config.toml
norm_place = "pre"
bias = "none"
tie_embeddings = false
extras = ["some layers without attention", "local attention windows", "shifted keys", "exclusive self-attention", "norms scaled by depth", "capped logits"]
init_std_down = 0.0
Each number is 200 + 40 x the weight over its row's rms, rounded and kept within 0 to 999. Layers, rows and columns count from 0. The size before them is the row's rms in percent of the matrix's.

# layer 4 attention value, 384x384, rms 0.0304, rows 0-33, columns 96-191
103,223,329,171,236,250,170,170,154,167,175,227,155,249,211,67,225,168,265,187,182,155,109,226,212,192,227,146,106,193,195,179,210,255,194,202,195,155,190,217,206,243,173,193,211,227,215,235,180,209,147,277,173,226,270,193,159,253,215,218,207,193,169,227,192,164,234,228,166,251,250,149,163,269,214,213,182,197,164,184,245,148,226,195,230,271,221,279,254,220,222,188,208,74,223,241,246
241,137,160,180,178,227,249,147,178,192,198,234,153,296,105,189,133,147,241,235,187,138,183,153,145,201,184,249,226,184,258,205,251,167,193,230,159,235,248,169,211,132,183,140,230,193,101,197,180,199,211,265,208,161,262,172,210,195,166,217,209,225,127,194,174,198,161,199,153,157,191,253,209,208,235,166,153,213,170,168,213,232,257,192,214,123,168,158,238,149,243,135,155,230,266,189,175
098,255,221,253,250,206,235,206,236,244,235,263,220,192,197,292,214,176,245,251,218,210,167,139,232,232,160,178,191,199,173,182,220,124,222,224,177,164,206,121,191,222,222,227,187,180,258,233,268,280,220,145,192,242,209,137,205,188,242,199,202,162,191,141,135,200,201,250,197,184,249,182,188,197,199,192,130,131,159,171,263,247,331,239,192,210,287,231,212,310,246,195,168,198,148,159,283
100,147,246,281,220,167,160,213,204,198,249,229,183,192,194,231,200,178,221,175,202,260,107,179,240,221,207,131,218,253,215,238,208,245,197,193,202,264,228,217,184,213,169,166,236,180,191,198,200,209,138,110,214,136,175,227,233,193,149,187,235,155,204,270,140,188,137,96,168,190,128,208,233,151,215,181,148,241,184,149,213,229,240,151,126,200,251,212,148,103,132,159,226,197,219,130,185
096,162,228,172,215,180,233,224,192,205,215,189,169,120,164,157,241,224,170,198,240,252,222,247,218,187,212,206,213,279,229,173,179,249,166,182,189,192,240,113,186,181,232,138,109,184,225,208,205,207,191,170,228,182,194,179,200,228,191,192,218,175,197,124,168,239,203,234,192,175,272,275,164,194,186,130,234,137,261,171,164,296,219,235,275,209,196,223,282,242,246,189,193,109,203,201,166
095,212,190,185,174,201,247,200,207,234,234,169,206,253,211,217,306,244,271,210,270,143,197,173,257,263,136,160,146,234,240,188,224,143,128,236,163,184,213,228,166,107,247,176,171,165,170,244,216,255,195,189,214,193,277,267,194,163,173,229,225,203,192,203,238,232,178,182,194,180,255,210,186,226,184,221,158,160,118,230,175,231,231,205,252,206,230,139,122,197,173,173,195,223,191,201,233
100,191,194,208,77,328,164,200,233,207,167,188,247,233,159,212,162,222,263,168,142,157,180,209,174,241,183,210,189,164,241,125,194,158,156,189,162,173,214,275,163,181,213,186,190,195,214,211,213,205,194,222,134,172,211,185,207,172,304,103,213,284,236,221,207,217,277,231,154,179,259,213,183,170,208,213,138,204,199,152,249,193,225,216,208,233,191,108,230,148,224,221,145,231,241,190,231
106,250,234,228,178,189,200,239,259,209,222,205,338,150,242,131,130,265,227,155,173,131,142,165,241,186,240,203,202,249,215,176,215,256,148,179,189,246,192,185,217,270,171,216,185,210,220,257,179,210,193,165,189,221,137,216,176,214,222,166,288,159,233,207,174,186,229,254,170,158,235,159,191,231,161,160,246,188,219,284,170,195,201,240,215,194,305,198,187,107,246,212,163,153,254,236,170
101,248,229,162,220,98,182,188,267,214,195,177,31,256,206,203,202,125,212,131,237,194,159,182,144,304,219,225,242,179,227,221,214,166,193,177,202,171,189,181,213,257,233,202,222,192,161,174,201,218,233,235,268,156,242,143,214,236,185,173,144,169,165,154,189,210,195,185,220,118,238,223,136,141,186,249,156,206,218,146,202,154,188,239,190,170,234,184,252,207,229,186,245,200,193,130,245
099,201,145,186,184,190,244,211,192,281,179,162,192,241,167,181,244,188,175,214,300,212,181,219,210,265,185,262,189,178,184,297,195,186,245,133,143,200,242,223,130,205,146,168,214,288,216,222,146,234,246,213,272,289,139,182,243,196,253,241,218,217,204,195,221,207,217,219,160,194,152,220,250,218,246,231,160,225,176,202,175,197,172,135,200,125,139,251,206,179,211,244,198,177,217,202,181
101,158,144,184,158,281,218,247,162,175,310,181,197,263,165,195,159,188,199,197,201,197,245,140,152,149,303,224,171,206,177,181,191,246,185,207,249,166,161,224,182,171,206,215,220,198,240,203,158,197,150,217,188,224,153,201,184,205,237,177,224,286,196,243,153,202,240,179,241,212,249,201,225,245,197,293,170,178,227,172,181,182,125,261,214,174,224,232,248,245,175,161,265,219,218,191,221
097,192,226,241,192,299,214,153,192,190,180,193,211,220,206,226,333,178,151,146,179,165,141,197,216,211,257,202,236,229,197,109,218,173,175,147,190,180,154,222,190,207,243,187,166,235,157,196,187,255,188,154,238,206,119,218,183,183,207,128,191,300,156,177,186,270,133,182,217,238,164,154,199,221,185,236,208,185,163,182,145,167,183,187,194,186,217,306,181,226,160,199,226,282,218,207,230
095,167,184,165,285,220,162,181,212,141,182,189,152,129,248,236,114,211,249,151,238,232,248,255,145,258,192,151,255,203,167,176,218,155,207,184,182,228,194,148,254,223,268,170,107,224,230,229,230,282,182,183,209,181,186,154,181,185,201,197,199,181,207,247,160,150,201,246,188,259,202,196,199,260,225,141,210,128,231,206,186,243,282,267,267,233,123,177,197,233,169,156,195,202,251,169,274
100,124,215,280,249,140,217,181,179,203,218,229,269,158,237,206,234,194,186,191,186,163,256,145,170,169,213,256,113,223,184,274,215,225,143,203,198,261,201,223,256,194,261,188,187,127,143,123,180,150,243,145,208,164,162,188,161,246,245,168,242,179,211,214,183,282,235,226,216,229,196,135,276,232,187,225,218,199,212,234,85,197,185,243,221,252,262,227,156,159,112,180,237,244,259,253,228
105,186,184,229,170,170,224,140,185,190,197,221,235,140,285,239,221,235,200,226,202,241,186,212,159,109,178,208,190,195,217,109,276,96,225,288,154,149,182,122,207,214,223,132,211,239,273,280,232,178,165,88,170,145,104,221,253,179,203,195,193,226,241,174,245,181,195,208,249,221,187,180,234,171,161,171,238,137,188,145,196,206,274,255,170,216,185,217,203,178,210,263,212,234,202,224,229
096,262,213,174,198,219,190,183,229,226,246,188,236,208,271,252,166,198,167,302,162,155,189,267,218,217,268,218,205,159,132,282,210,229,221,242,230,222,201,152,174,230,249,154,211,189,183,195,193,194,174,204,206,217,210,177,172,177,120,214,185,255,211,173,202,173,243,201,189,241,261,196,218,234,171,170,271,163,177,155,118,171,214,156,118,134,183,180,150,168,148,275,229,236,170,189,140
104,251,220,232,242,142,122,167,220,181,226,176,267,210,238,237,195,214,179,206,199,174,131,208,176,251,201,224,243,174,226,192,244,233,224,179,215,154,226,210,228,198,222,148,229,192,209,281,235,229,175,148,214,260,264,236,245,259,177,234,259,204,232,160,183,207,260,183,190,247,225,131,222,140,168,171,158,198,162,191,237,151,190,198,183,185,209,159,278,122,283,130,123,239,142,207,159
099,212,234,207,261,182,218,181,221,186,190,178,262,191,248,236,159,219,205,218,185,151,242,204,208,140,193,204,197,261,259,208,207,240,139,209,217,215,241,195,135,109,235,263,192,264,244,263,225,155,225,113,191,178,182,176,189,183,237,149,221,176,191,237,223,159,219,204,226,147,247,203,185,242,156,178,205,92,214,201,216,193,194,150,216,257,188,161,185,198,212,274,180,140,246,209,245
103,194,204,196,139,182,179,170,175,140,233,167,173,277,171,197,199,209,136,224,191,238,136,168,146,231,131,212,166,197,135,236,197,224,225,294,226,191,163,165,170,171,233,224,234,211,210,177,186,190,159,166,161,245,254,191,258,151,243,204,168,208,220,297,229,148,232,162,213,280,265,215,174,182,220,218,161,222,210,211,211,216,194,192,227,202,167,292,169,170,211,255,168,264,211,150,194
098,258,259,145,250,176,295,117,230,208,212,166,231,165,221,118,187,230,188,176,226,186,121,146,154,139,118,132,153,220,247,207,203,219,178,241,187,164,199,231,215,169,219,224,262,290,202,136,159,137,123,191,216,185,179,190,138,193,309,192,164,167,171,196,161,109,145,214,168,174,112,229,173,125,161,164,214,221,125,133,241,210,242,213,188,145,166,186,168,166,176,190,230,210,149,131,227
098,192,192,253,139,154,184,232,181,219,197,226,196,210,235,259,257,196,205,218,244,188,171,158,209,186,181,202,159,199,277,142,229,210,180,226,166,227,206,150,224,244,208,131,233,218,117,218,160,154,158,256,209,247,242,141,197,100,214,218,228,241,185,129,270,208,140,163,150,248,215,261,193,61,171,171,136,155,218,126,176,143,210,211,165,171,152,120,283,185,193,204,181,182,202,219,178
105,159,208,108,214,202,163,212,286,190,219,225,136,218,208,248,208,181,264,208,215,191,183,311,160,228,254,174,231,203,233,104,186,111,200,210,192,187,165,260,230,163,233,184,180,166,190,126,206,152,199,185,245,144,209,203,187,245,135,175,191,183,198,221,121,241,278,193,170,254,146,199,254,210,227,187,191,135,190,173,245,167,202,211,200,202,244,204,137,221,261,204,242,223,222,184,179
099,235,202,190,247,176,169,233,167,233,253,211,153,174,200,139,207,117,162,200,190,207,124,240,151,197,172,221,222,165,210,239,235,189,215,221,140,199,242,195,185,178,141,209,175,202,263,269,236,239,209,141,211,190,202,212,132,218,177,168,213,266,261,225,238,192,204,169,217,265,151,254,247,198,177,228,248,99,239,232,206,289,240,241,111,228,280,139,235,243,224,171,208,299,113,145,204
107,251,85,199,214,212,227,226,191,184,186,203,192,239,233,178,206,223,194,203,162,211,139,221,226,199,253,237,246,173,238,196,229,186,262,228,184,193,186,188,170,223,176,255,214,186,188,261,246,250,148,185,154,269,188,244,199,202,181,248,247,206,127,179,166,206,189,191,207,244,165,225,197,278,220,225,204,210,170,144,239,273,131,234,205,220,136,207,203,151,156,148,180,198,160,177,256
105,251,254,227,154,178,141,146,285,117,229,209,145,191,184,151,185,228,188,142,263,202,167,160,192,221,174,219,271,255,207,184,162,237,186,190,142,210,196,185,187,180,191,198,230,200,230,240,248,225,160,135,144,219,188,127,180,193,208,180,198,133,222,159,153,269,253,162,169,213,271,163,152,242,187,168,179,143,234,165,169,129,227,165,207,204,230,203,197,242,195,203,211,170,177,172,253
101,194,183,164,130,159,177,182,144,224,144,180,271,193,203,145,175,216,246,219,179,200,214,209,247,210,230,186,212,134,147,188,183,202,210,150,229,227,267,220,209,112,124,233,243,160,225,261,181,266,166,194,235,204,232,214,208,203,159,200,239,174,180,175,197,233,197,207,195,182,144,175,196,170,202,184,234,191,232,295,251,211,221,223,198,202,231,200,179,206,134,292,193,233,169,187,297
101,224,156,183,203,150,202,184,214,276,139,252,195,227,195,206,205,146,233,157,205,159,165,201,258,202,200,222,175,192,220,257,197,161,147,239,303,124,243,142,218,223,186,261,211,182,215,213,203,297,260,203,209,207,159,238,163,195,184,199,222,164,202,180,182,220,239,164,229,144,198,169,220,195,215,198,156,249,159,228,123,197,267,185,194,131,221,121,234,183,260,225,164,323,167,207,211
100,249,126,192,326,238,232,223,269,198,204,141,235,219,225,189,203,181,211,231,184,151,154,244,198,207,244,186,245,195,179,241,254,238,246,256,244,194,212,281,216,202,182,158,174,235,251,261,232,197,185,201,204,133,206,204,157,192,244,253,183,161,169,228,167,197,183,160,149,183,203,172,230,158,222,241,234,231,197,156,207,192,210,169,192,203,201,244,133,239,168,253,186,195,231,203,198
097,160,235,163,197,228,178,226,154,189,207,298,201,133,218,188,200,158,203,145,212,144,97,204,230,219,202,260,216,190,232,116,198,120,221,230,170,229,163,261,157,147,205,224,213,143,181,218,116,212,176,225,166,151,179,186,180,236,182,213,180,220,167,240,231,218,222,211,179,166,154,197,167,176,238,290,165,198,155,229,207,221,214,229,161,138,172,203,211,187,241,279,163,177,262,337,212
101,190,209,225,128,242,180,236,240,179,206,258,156,210,268,211,165,208,243,211,240,199,208,240,204,221,180,167,275,162,198,184,196,184,169,213,258,163,261,177,210,266,184,191,231,182,153,163,183,222,244,175,244,172,150,121,203,227,132,213,238,185,172,183,180,185,201,202,183,197,217,238,170,176,196,186,252,179,254,207,225,138,198,217,187,206,204,288,159,227,165,234,163,181,202,172,197
100,170,250,226,226,179,220,212,206,128,261,188,207,213,123,170,267,161,261,211,204,215,216,227,255,133,239,185,239,151,174,229,186,232,183,230,183,156,252,253,161,149,172,199,163,239,259,111,238,156,258,235,189,195,216,248,142,226,198,217,217,231,198,178,220,185,208,226,179,238,198,192,179,142,181,148,247,196,186,159,249,206,265,229,195,189,185,165,113,201,201,213,194,166,246,236,251
097,190,279,266,207,215,220,239,230,152,158,138,154,228,213,225,243,175,236,58,219,233,205,231,231,211,254,187,196,196,226,178,212,193,135,151,242,202,215,175,176,265,240,194,164,207,211,212,169,190,160,102,212,204,236,153,105,160,266,165,212,193,205,214,300,211,197,189,213,108,206,265,235,239,243,181,221,200,117,240,99,191,222,116,170,195,223,240,203,272,151,178,211,238,140,173,155
098,252,151,206,183,180,174,188,198,216,189,192,140,220,249,186,181,250,160,195,195,251,245,175,198,293,241,239,220,230,131,222,190,141,224,205,155,192,277,213,158,130,195,288,243,211,228,195,162,214,154,203,243,191,232,226,190,230,183,152,110,220,149,195,196,212,181,173,204,246,232,242,210,154,178,135,177,210,248,236,251,209,189,289,169,200,244,215,217,155,146,276,259,129,143,212,175
100,214,238,179,201,236,188,139,223,220,226,204,194,226,118,179,203,180,186,178,173,220,167,226,203,163,182,218,109,184,283,238,180,196,149,259,218,323,136,274,227,243,217,244,181,192,224,136,199,176,203,166,278,152,177,227,237,168,98,194,234,196,209,173,186,145,179,236,274,200,142,195,176,180,211,128,270,254,141,176,227,136,164,189,224,123,184,235,203,177,227,150,163,166,252,276,134